{
  "n_layer": 8,
  "d_model": 128,
  "n_head": 2,
  "n_kv_head": 2,
  "head_dim": 64,
  "d_mlp": 512,
  "vocab_size": 4096,
  "activation": "gelu",
  "norm": "layernorm",
  "norm_place": "pre",
  "norm_eps": 1e-06,
  "positions": "learned",
  "qk_norm": false,
  "attn_scale": 0.125,
  "bias": "none",
  "tie_embeddings": true,
  "parallel_block": false,
  "init": "normal",
  "init_std_qkv": 0.0442,
  "init_std_o": 0.011,
  "init_std_up": 0.0442,
  "init_std_down": 0.011,
  "optimizer": "soap_variant",
  "lr": 0.00633,
  "beta1": 0.95,
  "beta2": 0.95,
  "weight_decay": 0.03,
  "lr_head": 0.00963,
  "warmup_steps": 200,
  "schedule": "wsd",
  "decay_fraction": 0.874,
  "decay_shape": "linear",
  "final_lr_fraction": 0.0,
  "batch_tokens": 32768,
  "seq_len": 384,
  "doc_mask": true,
  "train_tokens": 137800000,
  "steps": 4206,
  "dataset": "wikipedia_en"
}
Each number is 50 + 10 x the weight over its row's rms, rounded and kept within 0 to 99. Layers, rows and columns count from 0. The size before them is the row's rms in percent of the matrix's.

# v: layer 5 attention value, 128x128, rms 0.187, rows 121-127, columns 64-127
# o: layer 5 attention output (transposed), 128x128, rms 0.177, rows 121-127, columns 64-127
# up: layer 5 MLP up, 512x128, rms 0.21, rows 0-45, columns 64-127
# down: layer 5 MLP down (transposed), 512x128, rms 0.214, rows 0-44, columns 64-127
v121 091:71 57 37 49 42 60 57 68 43 45 64 51 64 57 46 00 49 41 46 51 37 54 56 50 52 50 64 39 59 49 52 53 62 54 41 46 34 58 64 50 41 43 41 43 46 40 49 50 40 48 56 64 41 52 59 55 54 47 47 31 41 58 56 60
o121 094:38 42 54 61 50 37 26 63 57 62 43 60 48 43 40 68 52 49 58 54 63 34 46 44 30 55 39 44 41 65 54 46 42 39 52 39 66 44 48 45 49 48 49 43 50 56 52 53 50 60 41 36 48 70 34 46 33 50 50 40 66 28 41 47
v122 089:45 45 47 37 43 55 48 54 52 39 56 40 52 64 43 46 56 32 62 56 45 39 59 56 41 41 50 55 66 56 56 49 60 53 45 40 43 77 53 57 30 43 59 58 45 47 58 53 57 23 45 46 46 44 57 30 62 47 57 42 64 52 55 57
o122 096:54 55 44 71 51 47 54 49 62 47 34 48 42 56 47 50 39 58 54 45 77 52 43 57 58 66 55 59 53 29 40 45 51 55 53 49 38 46 69 33 54 49 37 48 65 46 35 60 41 71 50 44 39 63 40 54 34 56 44 58 57 52 54 35
v123 094:52 47 42 59 54 60 63 41 48 55 43 66 48 48 40 64 48 50 51 32 38 43 44 51 61 38 52 45 32 36 52 39 51 39 42 55 65 39 72 64 35 46 44 57 41 50 48 44 38 49 27 39 49 49 50 58 33 55 65 52 48 50 58 55
o123 093:53 61 52 34 49 40 52 56 39 45 62 50 35 39 40 57 45 37 49 50 50 48 41 50 27 58 43 51 56 58 37 57 26 43 48 40 46 66 46 45 74 49 49 51 35 50 41 52 54 34 77 64 37 56 83 39 56 53 56 61 46 48 44 53
v124 095:56 60 47 39 49 30 43 56 51 27 26 57 57 49 52 47 66 65 52 54 51 52 26 32 25 42 38 55 25 38 67 50 46 60 49 60 65 58 36 40 42 52 57 55 53 45 50 54 51 56 64 54 54 60 67 42 79 54 56 50 53 63 50 41
o124 090:67 47 41 69 68 75 53 55 56 44 58 42 39 42 48 68 40 50 65 56 49 55 62 52 65 56 52 36 61 41 58 43 51 64 42 53 45 42 68 57 48 42 46 52 54 48 57 52 56 44 47 48 56 24 38 58 33 65 37 44 54 44 42 52
v125 088:48 38 45 69 49 60 63 36 60 35 45 40 53 56 68 57 47 42 52 42 44 56 54 59 46 66 60 58 54 38 47 41 57 54 62 51 66 58 37 25 60 44 30 49 41 42 54 52 40 41 41 72 42 59 59 57 48 44 43 54 38 39 33 56
o125 091:48 51 49 39 59 31 52 59 56 50 31 39 54 50 41 53 50 59 55 61 50 58 48 39 66 57 41 53 64 41 53 53 52 49 32 47 44 49 57 71 61 40 33 54 58 45 46 68 55 65 63 47 59 47 41 44 39 61 56 34 56 55 46 39
v126 086:45 41 53 50 51 53 70 62 46 44 50 35 47 52 49 76 57 49 25 27 35 59 38 49 55 25 55 50 48 70 43 35 57 46 46 45 46 56 42 43 62 63 38 50 52 62 57 68 52 53 40 56 35 44 47 44 50 60 34 48 46 31 63 50
o126 086:47 62 55 62 47 52 46 45 59 54 62 42 42 41 43 48 55 41 34 49 61 42 38 16 61 56 42 36 52 35 51 41 44 46 48 52 53 42 44 58 48 46 64 50 50 44 58 55 39 51 50 60 71 47 43 51 54 40 49 54 49 76 30 46
v127 089:64 45 28 66 53 41 48 43 54 61 49 65 49 59 71 33 51 44 58 45 51 66 68 52 51 34 52 54 38 50 62 59 38 37 58 59 50 34 70 48 47 58 40 57 34 63 57 52 41 43 47 67 44 44 58 49 56 45 60 66 53 49 40 61
o127 090:54 43 60 52 53 45 46 51 48 57 43 53 35 37 41 71 36 40 56 67 53 35 42 44 58 63 60 28 52 47 46 39 37 51 40 50 37 59 47 65 62 40 42 44 72 53 52 59 48 52 63 39 62 50 52 43 44 51 48 30 32 54 60 44
up0 104:51 54 47 72 45 56 68 55 63 67 61 44 39 67 59 59 55 67 38 37 33 54 57 49 46 36 52 66 57 46 35 51 46 50 46 46 46 41 44 72 65 38 65 55 78 48 54 55 50 28 45 68 53 42 60 39 30 59 44 46 62 45 48 69
down0 114:63 54 52 74 44 58 53 52 65 56 65 61 83 68 49 48 60 60 41 51 35 39 50 53 48 57 48 47 65 52 38 37 61 52 48 54 45 51 68 49 52 41 60 60 63 50 56 47 59 47 35 56 57 55 59 43 59 57 46 44 58 58 40 66
up1 088:47 58 60 45 61 53 30 42 51 30 51 34 38 43 53 45 39 52 45 63 57 67 51 52 49 46 44 52 48 60 62 50 61 51 38 44 57 20 63 46 52 57 38 56 47 65 46 59 60 39 44 43 63 53 46 35 56 66 55 46 45 43 63 49
down1 083:49 21 48 31 30 37 42 47 60 39 57 50 36 48 54 60 63 37 44 55 45 53 53 58 48 55 31 48 45 51 42 59 37 44 52 57 37 61 53 53 50 28 52 63 46 48 29 49 54 51 43 46 36 48 34 46 54 54 52 69 54 58 59 45
up2 096:57 57 55 45 45 71 45 42 41 55 40 34 55 36 49 36 61 58 44 48 50 53 53 49 63 58 45 54 57 45 51 76 50 51 65 60 52 53 52 38 43 39 32 34 61 46 55 52 49 42 60 55 69 57 45 42 43 54 57 55 44 35 52 60
down2 088:54 37 47 47 64 55 50 59 54 40 64 43 60 44 60 49 71 50 59 60 53 65 66 44 61 49 47 74 47 40 41 48 61 61 53 29 48 58 57 60 48 66 42 64 53 50 53 40 49 48 58 56 51 59 45 74 59 43 40 52 66 70 54 60
up3 091:43 50 66 51 78 44 43 32 64 68 56 54 40 59 48 46 41 60 53 48 60 26 50 47 60 54 47 59 54 35 34 49 32 48 53 57 51 44 42 36 46 56 43 50 58 33 58 64 47 60 64 46 43 58 39 53 56 44 61 44 40 39 47 43
down3 073:49 45 46 46 41 55 36 57 52 49 52 56 49 51 59 71 32 60 68 48 48 61 51 44 53 42 57 35 41 57 48 47 32 59 68 47 53 43 56 63 62 53 39 58 38 58 60 51 32 63 48 67 42 45 46 35 35 40 49 56 47 52 48 61
up4 108:73 65 56 60 50 42 51 48 57 55 46 52 43 49 68 66 49 42 64 34 51 36 59 60 65 60 30 63 55 56 46 30 50 52 58 56 48 52 31 63 50 47 67 46 42 50 72 64 40 47 68 47 42 42 47 50 37 65 51 51 36 56 60 60
down4 112:23 40 43 45 36 55 56 51 47 46 47 29 43 40 56 51 41 44 62 37 54 57 40 68 28 52 50 51 40 61 58 49 56 52 61 42 63 22 46 59 55 52 61 53 49 47 58 55 52 44 46 40 40 60 52 73 48 53 55 62 50 48 53 50
up5 097:54 63 53 34 41 42 51 54 33 72 46 42 36 39 59 57 39 61 37 64 54 45 61 53 59 47 50 41 61 55 45 61 46 52 49 55 57 37 49 41 66 58 40 78 62 68 62 45 53 58 52 35 58 37 39 51 47 39 45 46 30 46 52 51
down5 104:49 55 38 48 64 50 75 49 55 58 52 51 39 50 50 52 36 44 56 58 30 63 36 29 30 43 47 33 40 38 63 49 49 43 43 41 41 64 57 58 30 54 37 54 35 38 52 40 52 51 53 53 46 77 51 44 50 39 54 44 52 50 50 42
up6 086:48 47 60 53 37 56 63 43 35 53 45 48 58 70 44 37 16 52 54 50 44 53 45 47 52 36 46 46 51 49 47 44 54 58 32 47 51 41 51 61 59 55 49 53 35 70 46 59 56 49 69 60 45 42 42 68 54 58 32 67 60 49 46 60
down6 085:49 49 42 43 50 47 31 50 58 65 33 64 55 52 36 62 48 44 47 37 33 67 53 48 52 38 51 54 41 28 45 29 35 47 61 58 66 57 48 39 44 55 57 58 51 46 50 37 81 62 46 47 40 52 59 64 54 50 52 46 47 65 50 31
up7 097:51 66 41 70 39 25 55 58 33 58 36 59 53 49 59 61 62 55 53 38 51 60 27 49 55 34 48 59 58 42 47 30 48 51 50 45 30 48 52 61 54 41 39 62 53 45 71 44 42 52 54 43 64 35 39 44 47 56 47 41 44 41 56 56
down7 089:42 51 47 49 52 54 53 54 36 43 53 57 56 52 63 48 52 56 42 60 53 45 70 50 38 43 58 58 41 31 46 52 44 41 57 46 64 29 74 41 49 75 42 36 49 52 40 45 57 61 41 47 59 64 48 54 80 43 47 45 77 42 32 38
up8 095:73 38 66 50 45 49 61 52 44 49 45 42 63 50 72 42 49 56 55 42 41 47 70 49 69 57 33 57 41 38 61 34 51 59 48 69 53 47 34 52 70 58 52 55 37 47 42 23 58 49 53 44 69 29 39 60 51 63 58 40 42 49 43 43
down8 096:32 72 51 50 49 43 47 43 67 52 39 46 49 46 60 39 51 30 37 33 40 47 42 40 49 59 47 67 68 27 37 60 46 56 50 43 43 42 41 51 53 33 47 54 41 35 51 59 44 45 52 48 52 66 52 58 44 59 37 59 70 39 44 66
up9 109:49 46 47 60 45 28 35 31 54 58 34 33 54 50 44 55 57 62 61 76 49 46 54 35 59 64 57 59 45 69 49 65 36 60 71 56 42 48 63 57 41 55 54 35 46 51 52 44 35 52 53 42 56 48 38 44 49 67 52 44 48 40 44 61
down9 105:44 61 56 48 32 44 47 48 44 44 46 40 42 70 55 37 65 56 62 51 36 48 70 49 47 50 53 42 37 46 41 43 51 50 53 29 44 49 44 52 34 43 66 46 52 26 54 52 61 47 24 34 59 49 40 40 52 50 52 61 51 52 67 56
up10 087:65 38 49 62 42 46 45 49 40 58 41 43 48 53 47 32 42 51 44 41 55 70 72 44 39 56 43 51 64 43 74 31 45 52 52 60 71 57 47 51 48 45 63 55 63 46 53 28 31 54 55 58 50 69 48 53 50 63 35 54 49 57 50 53
down10 087:33 53 43 38 32 54 28 48 69 48 62 49 70 62 53 55 51 43 52 52 56 39 50 39 61 51 42 44 40 52 42 58 61 68 50 33 45 52 49 59 59 38 32 60 34 33 40 43 51 41 68 56 53 50 70 58 42 49 55 38 47 39 58 49
up11 095:50 43 37 44 48 51 64 52 63 47 49 39 55 65 55 54 36 49 59 64 46 48 59 43 50 53 55 32 40 51 59 51 42 57 52 56 43 41 45 55 52 57 30 42 51 42 53 62 50 39 49 51 59 22 61 49 35 61 70 51 72 54 66 59
down11 104:40 61 51 62 48 41 48 65 55 27 57 63 52 54 43 56 49 47 53 44 59 34 40 47 57 65 37 52 37 47 27 53 56 62 46 46 61 50 65 32 51 54 65 39 52 46 46 47 42 49 58 34 51 60 55 43 28 53 44 47 49 37 60 49
up12 090:37 62 54 42 79 44 55 46 28 39 45 56 48 54 61 30 43 51 56 61 54 49 62 59 45 50 50 38 54 60 34 49 35 52 61 42 50 45 55 38 52 34 49 55 61 45 47 32 56 50 56 48 49 49 48 51 55 60 55 43 57 55 53 51
down12 084:61 45 50 44 32 35 39 61 66 45 56 41 38 49 31 61 52 51 57 49 28 37 41 61 63 50 38 67 40 46 70 40 48 37 41 41 50 52 56 71 52 60 40 53 47 48 57 66 34 52 44 45 56 62 59 50 43 61 54 76 66 50 59 59
up13 087:48 63 46 56 54 59 42 40 57 48 43 62 54 69 49 44 52 45 56 58 67 36 59 55 62 53 37 49 63 42 41 53 36 44 51 53 53 61 51 45 48 35 58 64 47 56 62 22 28 47 64 41 37 53 43 48 45 53 67 48 42 40 36 52
down13 072:38 58 50 61 37 45 71 57 55 58 62 48 49 62 60 34 50 41 60 55 54 53 55 38 53 57 46 60 41 37 63 43 44 51 54 48 65 39 63 54 50 52 57 25 42 57 32 65 65 65 36 38 55 44 55 47 44 44 42 72 55 82 49 49
up14 101:41 47 57 39 49 57 46 46 52 47 58 57 52 33 53 40 39 43 58 62 67 72 53 44 39 69 43 35 50 47 47 58 46 47 69 54 35 51 55 38 53 37 45 60 56 41 56 48 31 51 58 50 59 51 35 50 57 45 29 43 43 49 42 49
down14 111:67 59 50 24 55 38 61 54 48 36 38 56 39 55 46 58 41 61 50 37 52 50 48 67 55 40 53 55 26 57 54 63 45 59 44 73 45 51 51 35 65 61 67 50 50 68 54 65 54 52 40 55 41 42 45 60 29 43 45 61 55 38 53 45
up15 090:66 38 42 47 60 43 57 47 46 52 40 27 38 46 46 41 43 44 58 44 58 64 44 59 62 36 46 37 57 45 46 61 65 32 55 47 59 44 61 55 32 51 45 45 47 35 59 51 57 57 44 44 64 50 55 50 60 44 40 57 58 49 57 51
down15 085:41 48 53 44 52 42 24 60 54 36 57 51 62 57 53 61 74 45 35 63 59 65 52 50 52 35 37 64 36 41 54 52 40 32 37 43 57 43 58 56 38 46 30 67 65 56 29 43 55 56 51 45 52 58 37 56 51 57 48 25 54 57 62 68
up16 096:62 39 49 70 64 39 66 37 53 44 44 63 62 46 55 45 35 60 59 40 39 63 59 53 56 55 35 41 63 49 41 42 57 64 52 64 45 59 46 53 56 53 42 36 36 49 64 43 43 46 54 41 51 48 38 55 59 49 43 44 48 20 45 47
down16 095:44 53 41 41 42 70 41 59 66 56 56 35 63 54 37 46 62 52 43 50 31 44 63 40 45 65 53 49 58 52 64 52 44 75 56 46 55 55 63 58 57 41 51 64 42 66 37 51 38 60 46 57 52 58 60 45 42 49 47 29 30 39 41 37
up17 105:63 57 71 46 38 55 54 59 51 58 53 39 28 56 60 46 49 52 38 66 56 38 52 60 58 54 41 46 42 73 46 57 39 67 37 43 42 44 57 41 38 54 58 69 48 46 50 59 46 48 43 38 40 38 69 27 57 35 61 49 54 67 53 42
down17 108:52 64 62 46 62 34 31 54 46 53 63 44 42 47 40 54 57 51 51 37 46 41 45 53 65 45 50 49 32 45 33 37 63 56 58 48 54 38 67 42 43 51 60 43 50 45 53 46 40 55 35 50 48 67 57 34 50 47 44 47 51 49 35 34
up18 099:57 51 49 30 47 44 40 64 51 62 69 48 51 48 60 70 78 72 62 48 56 35 47 39 57 44 55 46 71 41 59 54 50 45 63 58 49 58 37 53 66 40 48 70 60 47 49 64 42 42 54 61 47 55 53 51 50 47 30 44 44 65 46 43
down18 084:41 47 45 56 41 59 57 65 51 52 58 58 46 58 42 57 43 55 62 57 58 57 49 42 40 61 57 44 33 38 49 36 51 64 67 48 53 31 64 52 44 51 26 48 45 64 45 64 43 60 38 44 42 54 33 50 41 51 46 55 64 58 38 31
up19 108:68 54 59 47 72 33 41 52 58 44 40 66 29 64 47 58 43 40 46 48 61 42 61 59 55 45 39 46 70 52 73 35 38 42 50 44 46 47 54 44 51 60 44 54 47 56 47 52 36 50 59 56 64 58 47 55 54 47 46 46 48 45 58 49
down19 113:54 48 47 49 49 70 55 60 34 55 57 40 61 65 30 46 59 71 46 52 46 55 58 20 39 67 40 48 53 51 74 59 64 61 58 48 62 48 60 48 46 37 58 50 51 54 67 57 64 61 60 49 41 42 61 55 64 48 66 48 56 45 48 36
up20 083:63 43 46 44 41 44 43 38 65 44 50 68 76 63 54 57 49 76 56 55 48 52 38 45 52 41 43 58 43 49 52 43 53 48 62 52 56 46 41 26 57 46 46 60 46 28 47 42 45 58 57 56 70 58 54 23 46 51 46 66 35 50 57 66
down20 073:25 55 36 61 41 35 50 76 51 22 62 74 47 44 47 47 44 50 51 38 63 45 67 57 53 41 49 61 40 54 53 55 51 48 51 41 56 45 51 64 60 57 32 23 38 56 51 54 48 56 49 38 56 50 39 59 39 33 54 60 48 54 63 54
up21 117:53 40 59 63 49 45 40 70 51 76 37 51 41 42 30 45 48 48 50 49 40 51 49 51 50 56 55 72 57 60 53 54 53 41 63 68 49 55 51 59 47 49 55 55 59 48 53 32 45 47 58 51 56 61 55 58 53 67 68 60 41 43 37 51
down21 119:47 40 49 44 47 49 55 46 48 63 48 46 41 57 35 54 59 44 40 49 54 49 58 48 48 66 48 57 37 65 57 53 75 46 55 43 63 35 55 74 55 60 44 49 52 67 61 29 35 39 56 57 42 43 47 53 32 49 58 49 37 42 46 70
up22 091:41 40 52 52 52 52 59 50 55 53 53 58 58 44 31 50 39 62 44 52 34 46 56 47 55 57 60 53 54 48 40 48 59 37 51 60 37 51 40 47 44 58 49 46 59 55 54 57 53 28 40 68 55 43 60 47 45 54 58 53 47 25 35 50
down22 100:54 40 57 27 56 55 74 51 52 51 38 71 46 37 61 55 50 54 52 28 50 33 52 38 56 33 65 48 62 55 34 41 39 52 60 32 32 52 45 74 60 46 48 56 62 66 62 57 44 37 50 47 51 42 51 57 32 46 55 57 54 49 47 45
up23 093:52 40 45 47 53 44 27 37 42 61 36 62 47 41 53 63 55 55 75 54 47 60 46 45 63 65 60 45 57 56 44 55 35 30 49 60 44 49 66 34 50 61 51 34 48 59 39 62 46 42 58 56 49 45 42 53 50 49 40 34 52 29 55 60
down23 093:49 52 38 50 58 52 58 54 45 50 29 42 52 62 44 49 28 49 55 41 66 60 48 43 52 46 53 38 46 62 53 43 51 41 27 37 46 45 44 62 69 50 64 42 69 47 62 47 63 47 45 58 29 47 47 39 58 67 60 54 57 54 31 55
up24 088:54 55 44 51 69 69 57 41 55 52 51 50 45 58 38 52 46 39 49 61 55 42 67 50 54 43 35 62 50 73 55 48 42 36 61 43 44 43 46 55 50 46 49 65 44 48 60 61 42 43 30 47 71 33 51 57 65 51 28 46 68 38 61 40
down24 087:50 65 40 47 39 41 41 47 45 45 47 44 40 48 44 52 40 39 44 45 48 45 50 17 50 44 61 63 40 44 48 34 40 37 44 57 50 56 52 44 53 56 47 59 52 38 41 47 44 49 56 44 52 58 48 37 48 45 48 42 65 57 72 38
up25 089:34 44 44 51 46 38 58 43 38 39 45 50 50 46 73 49 58 62 49 70 46 21 52 48 43 45 34 41 49 44 32 52 48 55 59 52 50 36 65 45 68 54 58 44 56 57 46 44 47 43 48 46 48 40 70 52 62 48 36 48 62 47 53 41
down25 091:55 42 45 51 72 64 50 31 30 39 44 60 48 67 49 61 43 48 62 42 52 63 60 70 50 71 67 56 42 41 49 49 51 49 40 49 45 61 57 42 45 47 48 42 48 43 49 45 40 54 58 67 54 53 65 42 49 49 44 43 36 54 57 53
up26 098:56 33 41 57 34 53 65 53 43 56 40 44 42 56 57 56 31 50 41 40 41 38 49 70 49 46 24 49 48 36 44 41 29 46 53 50 54 36 61 63 50 46 50 48 51 41 66 53 37 37 64 64 45 49 80 47 51 46 67 58 61 60 50 47
down26 116:55 48 45 45 57 36 38 61 45 50 49 62 45 56 57 49 49 54 60 38 48 39 43 65 42 52 57 18 53 46 36 49 62 64 47 50 52 54 67 73 59 56 62 39 55 38 62 60 53 55 47 60 58 54 60 37 49 47 50 35 42 50 48 55
up27 108:72 68 47 55 51 52 54 54 50 44 37 39 60 64 41 52 53 61 43 44 35 43 53 53 46 58 47 50 48 42 61 44 49 35 50 45 49 47 45 35 43 43 47 59 52 57 57 56 61 57 51 46 43 43 55 70 59 39 53 55 25 43 52 71
down27 114:64 39 55 56 36 66 58 56 42 38 55 47 52 46 54 57 45 63 60 52 49 50 45 53 65 51 42 61 44 63 53 59 50 51 74 48 42 47 54 54 67 35 70 36 47 47 61 56 46 50 51 32 41 53 47 49 56 61 52 53 64 67 72 45
up28 096:65 51 37 49 55 45 42 49 62 44 49 60 59 49 39 57 47 53 46 46 67 55 44 53 54 61 61 59 48 64 57 42 46 52 46 50 34 37 61 39 50 49 34 52 47 76 65 38 28 54 64 63 68 48 45 45 38 49 57 43 45 58 41 41
down28 083:45 55 47 63 26 65 55 52 47 56 59 53 52 47 50 56 41 53 60 52 34 54 65 74 44 53 54 40 66 47 50 47 49 62 53 44 62 54 20 73 50 36 63 55 41 55 31 45 43 51 46 45 43 52 56 43 55 63 61 43 43 64 47 63
up29 089:54 45 68 31 41 42 51 36 43 48 60 42 44 52 54 54 28 45 34 51 38 74 57 62 35 58 47 61 32 62 58 40 53 47 59 53 38 60 28 43 58 59 40 49 63 57 45 51 58 37 37 54 54 65 66 59 54 53 71 62 47 40 52 52
down29 103:28 40 63 47 51 50 65 54 41 64 55 40 30 37 64 56 64 55 55 45 58 53 51 87 34 55 47 43 58 50 55 53 47 48 34 55 35 67 40 57 38 49 52 59 43 55 61 61 50 54 52 59 55 51 52 46 46 33 48 52 59 49 67 48
up30 098:49 57 56 48 67 44 33 56 59 62 58 64 56 53 61 56 44 42 69 58 49 42 35 59 50 29 59 46 67 55 56 37 56 57 49 38 58 36 34 51 73 38 48 46 29 52 68 54 74 52 34 59 51 46 47 28 52 49 51 55 54 62 49 59
down30 106:52 59 41 48 60 61 47 62 60 48 77 49 59 59 46 59 27 38 32 57 38 41 60 46 55 53 44 55 50 55 53 38 47 53 47 44 42 58 63 52 57 48 50 43 40 53 38 51 49 52 43 46 45 63 44 41 48 37 57 59 45 45 57 53
up31 113:47 60 56 49 54 49 42 63 52 30 49 49 58 58 63 43 57 50 48 60 43 54 55 62 54 61 51 42 37 56 47 43 36 72 63 44 41 42 39 48 48 51 48 35 80 60 44 54 28 62 63 66 64 62 50 45 51 51 49 66 58 35 43 48
down31 106:63 52 53 42 62 72 58 46 57 56 47 44 53 44 45 48 49 44 47 52 46 40 36 74 47 35 53 47 31 26 58 45 57 58 41 42 37 48 68 59 55 58 47 49 35 62 61 58 57 51 37 44 43 56 42 32 40 54 39 44 54 54 47 46
up32 096:51 57 55 45 57 51 44 38 46 47 57 57 48 73 42 60 52 59 62 61 51 52 39 47 55 61 50 56 52 47 70 48 47 54 54 65 40 35 48 48 64 37 42 42 43 57 44 36 56 41 52 55 51 71 55 63 45 56 51 58 58 34 46 63
down32 100:49 46 65 37 41 51 46 42 41 48 78 57 60 45 53 63 75 60 60 49 45 51 33 51 55 33 39 62 44 45 61 54 32 59 41 59 54 53 28 55 57 48 65 58 49 39 60 59 64 43 42 42 51 62 31 61 43 50 65 57 70 66 52 54
up33 105:63 50 54 48 57 46 73 49 45 55 32 40 32 38 73 33 38 66 55 63 41 40 49 54 48 60 49 41 50 65 71 47 49 54 48 35 45 44 58 54 46 52 59 46 60 52 40 23 54 46 41 45 34 54 58 42 46 58 43 39 46 57 44 49
down33 102:63 56 51 60 50 48 51 52 58 67 46 46 66 60 50 54 57 67 37 57 48 36 39 48 52 41 56 40 42 40 54 53 60 31 39 33 57 44 39 49 53 45 49 63 38 47 56 33 64 63 47 29 57 53 47 58 49 70 55 58 62 42 51 44
up34 110:36 60 46 52 58 58 55 57 62 64 39 49 32 48 36 60 56 57 45 35 49 42 61 53 28 43 51 63 46 35 42 60 49 39 63 43 52 47 33 40 35 38 28 85 38 49 52 41 57 39 60 72 57 42 47 47 65 52 53 44 62 42 55 46
down34 102:56 52 55 70 64 50 48 55 56 43 48 47 45 54 58 66 37 49 41 64 37 67 47 64 53 66 51 41 41 55 58 43 41 51 51 49 63 58 44 42 52 23 38 46 57 43 74 66 56 41 60 57 51 44 52 40 45 54 44 44 46 68 60 40
up35 104:44 49 65 28 43 44 45 58 56 44 57 62 37 49 51 38 52 49 50 62 63 58 60 71 57 56 46 52 44 47 51 35 44 57 57 46 55 33 44 34 47 58 43 39 35 37 70 47 55 57 60 36 52 52 38 56 62 48 48 38 47 54 40 49
down35 102:50 27 62 46 53 55 62 54 61 40 45 50 48 67 24 32 45 50 51 42 44 60 43 42 47 43 60 40 44 45 47 49 52 33 46 60 60 47 40 49 60 44 36 62 53 48 53 41 52 54 49 56 48 59 63 40 29 51 39 70 53 50 48 27
up36 094:49 54 45 48 58 43 54 50 44 68 40 61 60 37 38 38 58 39 69 34 29 35 36 57 40 56 40 42 44 61 55 46 51 44 61 36 53 45 50 54 19 44 56 33 77 65 58 46 40 31 64 53 47 69 49 50 50 64 47 52 48 72 37 62
down36 099:58 47 48 69 57 42 33 52 69 53 62 44 64 42 56 37 58 40 64 38 56 37 47 32 51 28 51 53 63 55 51 58 33 55 58 44 40 43 58 59 61 34 41 40 45 32 66 60 53 71 52 45 50 45 62 58 58 44 49 53 42 48 49 42
up37 095:59 39 41 54 51 52 44 50 46 53 36 40 46 55 49 48 45 53 58 44 49 38 54 59 58 41 56 49 45 69 64 58 45 46 50 56 42 56 41 56 32 56 42 55 41 55 51 35 46 22 57 66 44 53 39 38 31 51 22 58 42 55 52 54
down37 090:35 53 51 41 48 40 57 44 63 37 46 66 41 43 47 60 38 57 53 47 53 46 35 69 55 64 33 17 56 55 42 57 56 53 48 40 46 49 43 45 66 63 54 50 40 56 50 69 47 63 42 61 63 42 47 55 42 48 49 40 48 33 37 56
up38 082:54 68 52 54 59 55 33 65 62 61 48 64 29 53 69 47 56 42 51 66 71 39 59 66 54 53 30 59 60 49 43 41 36 54 61 55 71 61 50 40 44 42 47 52 58 44 53 40 29 51 44 54 56 38 36 39 73 59 28 41 60 56 54 44
down38 092:64 57 56 52 52 53 48 41 38 45 45 47 59 48 50 55 53 28 58 41 49 51 62 54 44 48 72 45 55 58 43 59 44 50 58 47 62 56 58 51 52 51 35 46 51 42 41 67 54 64 54 50 70 42 44 60 44 69 59 55 54 57 50 51
up39 095:43 28 40 65 66 31 55 52 57 37 34 54 56 60 64 44 53 55 55 55 47 47 38 48 53 59 66 44 57 43 43 60 42 60 38 60 61 28 52 66 45 47 48 63 59 46 41 43 50 58 60 22 60 47 47 50 45 62 65 40 36 50 56 51
down39 100:36 53 43 62 35 54 45 43 55 62 50 59 39 61 43 47 41 61 37 58 58 51 60 46 47 51 51 50 42 53 34 44 37 54 29 56 45 47 52 47 49 47 57 55 54 62 45 44 42 55 41 42 53 49 50 49 35 61 52 55 55 56 50 66
up40 100:51 32 57 45 47 46 49 72 43 47 51 62 42 37 59 61 54 37 54 57 48 58 39 33 59 47 57 31 46 44 61 43 50 47 51 65 41 46 42 34 25 41 49 46 65 43 60 56 62 50 57 55 44 54 35 57 53 38 64 18 53 28 46 60
down40 084:54 44 67 70 42 39 58 50 54 67 59 48 38 42 47 46 42 60 45 33 36 60 57 54 62 46 70 60 46 53 45 40 51 43 59 56 58 50 36 51 70 52 39 50 42 53 53 57 50 49 30 43 49 53 54 51 64 51 43 39 56 73 58 63
up41 091:48 44 55 48 54 55 59 47 57 58 57 52 38 42 49 40 73 69 35 34 54 49 32 54 47 50 43 42 45 51 42 57 42 56 43 68 27 40 45 38 45 61 67 54 61 39 61 47 43 64 44 67 46 43 54 43 62 67 43 54 47 48 70 41
down41 102:51 49 59 46 73 55 52 68 45 46 49 38 57 63 46 34 49 68 48 66 46 39 47 38 71 56 54 63 58 49 40 40 37 49 45 50 48 37 52 53 62 47 52 67 40 37 61 33 43 64 48 45 56 63 62 52 53 51 58 65 33 37 41 41
up42 100:51 50 73 61 46 51 43 40 50 34 44 70 42 52 52 45 58 64 60 38 52 54 46 47 38 39 44 79 65 48 59 54 45 53 41 48 59 40 51 45 63 41 57 61 44 45 57 47 48 43 39 49 67 38 40 71 55 41 70 34 71 40 38 48
down42 103:61 76 52 52 44 63 43 46 51 42 51 56 84 47 44 56 65 41 48 47 53 52 52 55 53 44 65 46 56 34 51 65 55 57 44 45 46 38 58 61 41 51 40 41 53 39 58 56 48 40 56 33 30 55 58 57 58 26 58 61 51 65 48 43
up43 098:49 52 52 52 33 68 49 55 57 61 56 49 40 30 40 49 51 53 46 52 32 35 55 44 41 73 34 65 60 68 52 50 45 37 41 43 53 55 55 45 48 55 42 52 49 46 42 51 49 36 64 50 71 59 56 49 73 42 59 72 45 45 44 53
down43 083:40 49 50 45 26 35 57 53 46 58 57 40 47 33 63 51 38 57 47 38 59 68 68 64 28 32 48 48 49 55 56 56 36 46 48 68 47 58 53 56 62 56 61 45 53 70 53 62 52 51 42 46 51 48 47 54 49 54 43 65 50 42 62 52
up44 111:52 44 43 52 36 59 51 42 51 53 44 45 43 53 40 55 56 31 52 56 50 47 43 43 76 40 56 25 61 46 41 35 44 42 49 45 47 48 52 56 65 64 51 71 60 57 52 47 72 43 22 44 49 59 57 48 57 50 45 42 67 58 41 62
down44 113:50 45 41 67 59 48 45 44 48 66 51 43 43 49 67 41 68 40 46 46 51 54 30 53 61 53 47 47 47 42 52 49 54 38 55 61 36 70 37 47 43 64 37 53 47 36 53 40 43 49 58 57 47 63 61 62 37 38 40 53 41 53 53 57
up45 103:41 59 59 41 50 41 50 52 54 38 70 50 56 48 68 42 48 54 50 41 37 58 45 46 48 45 52 52 64 51 45 27 69 48 43 47 54 41 41 45 71 31 57 51 34 40 42 43 35 45 52 44 57 42 53 55 57 47 67 43 31 42 45 44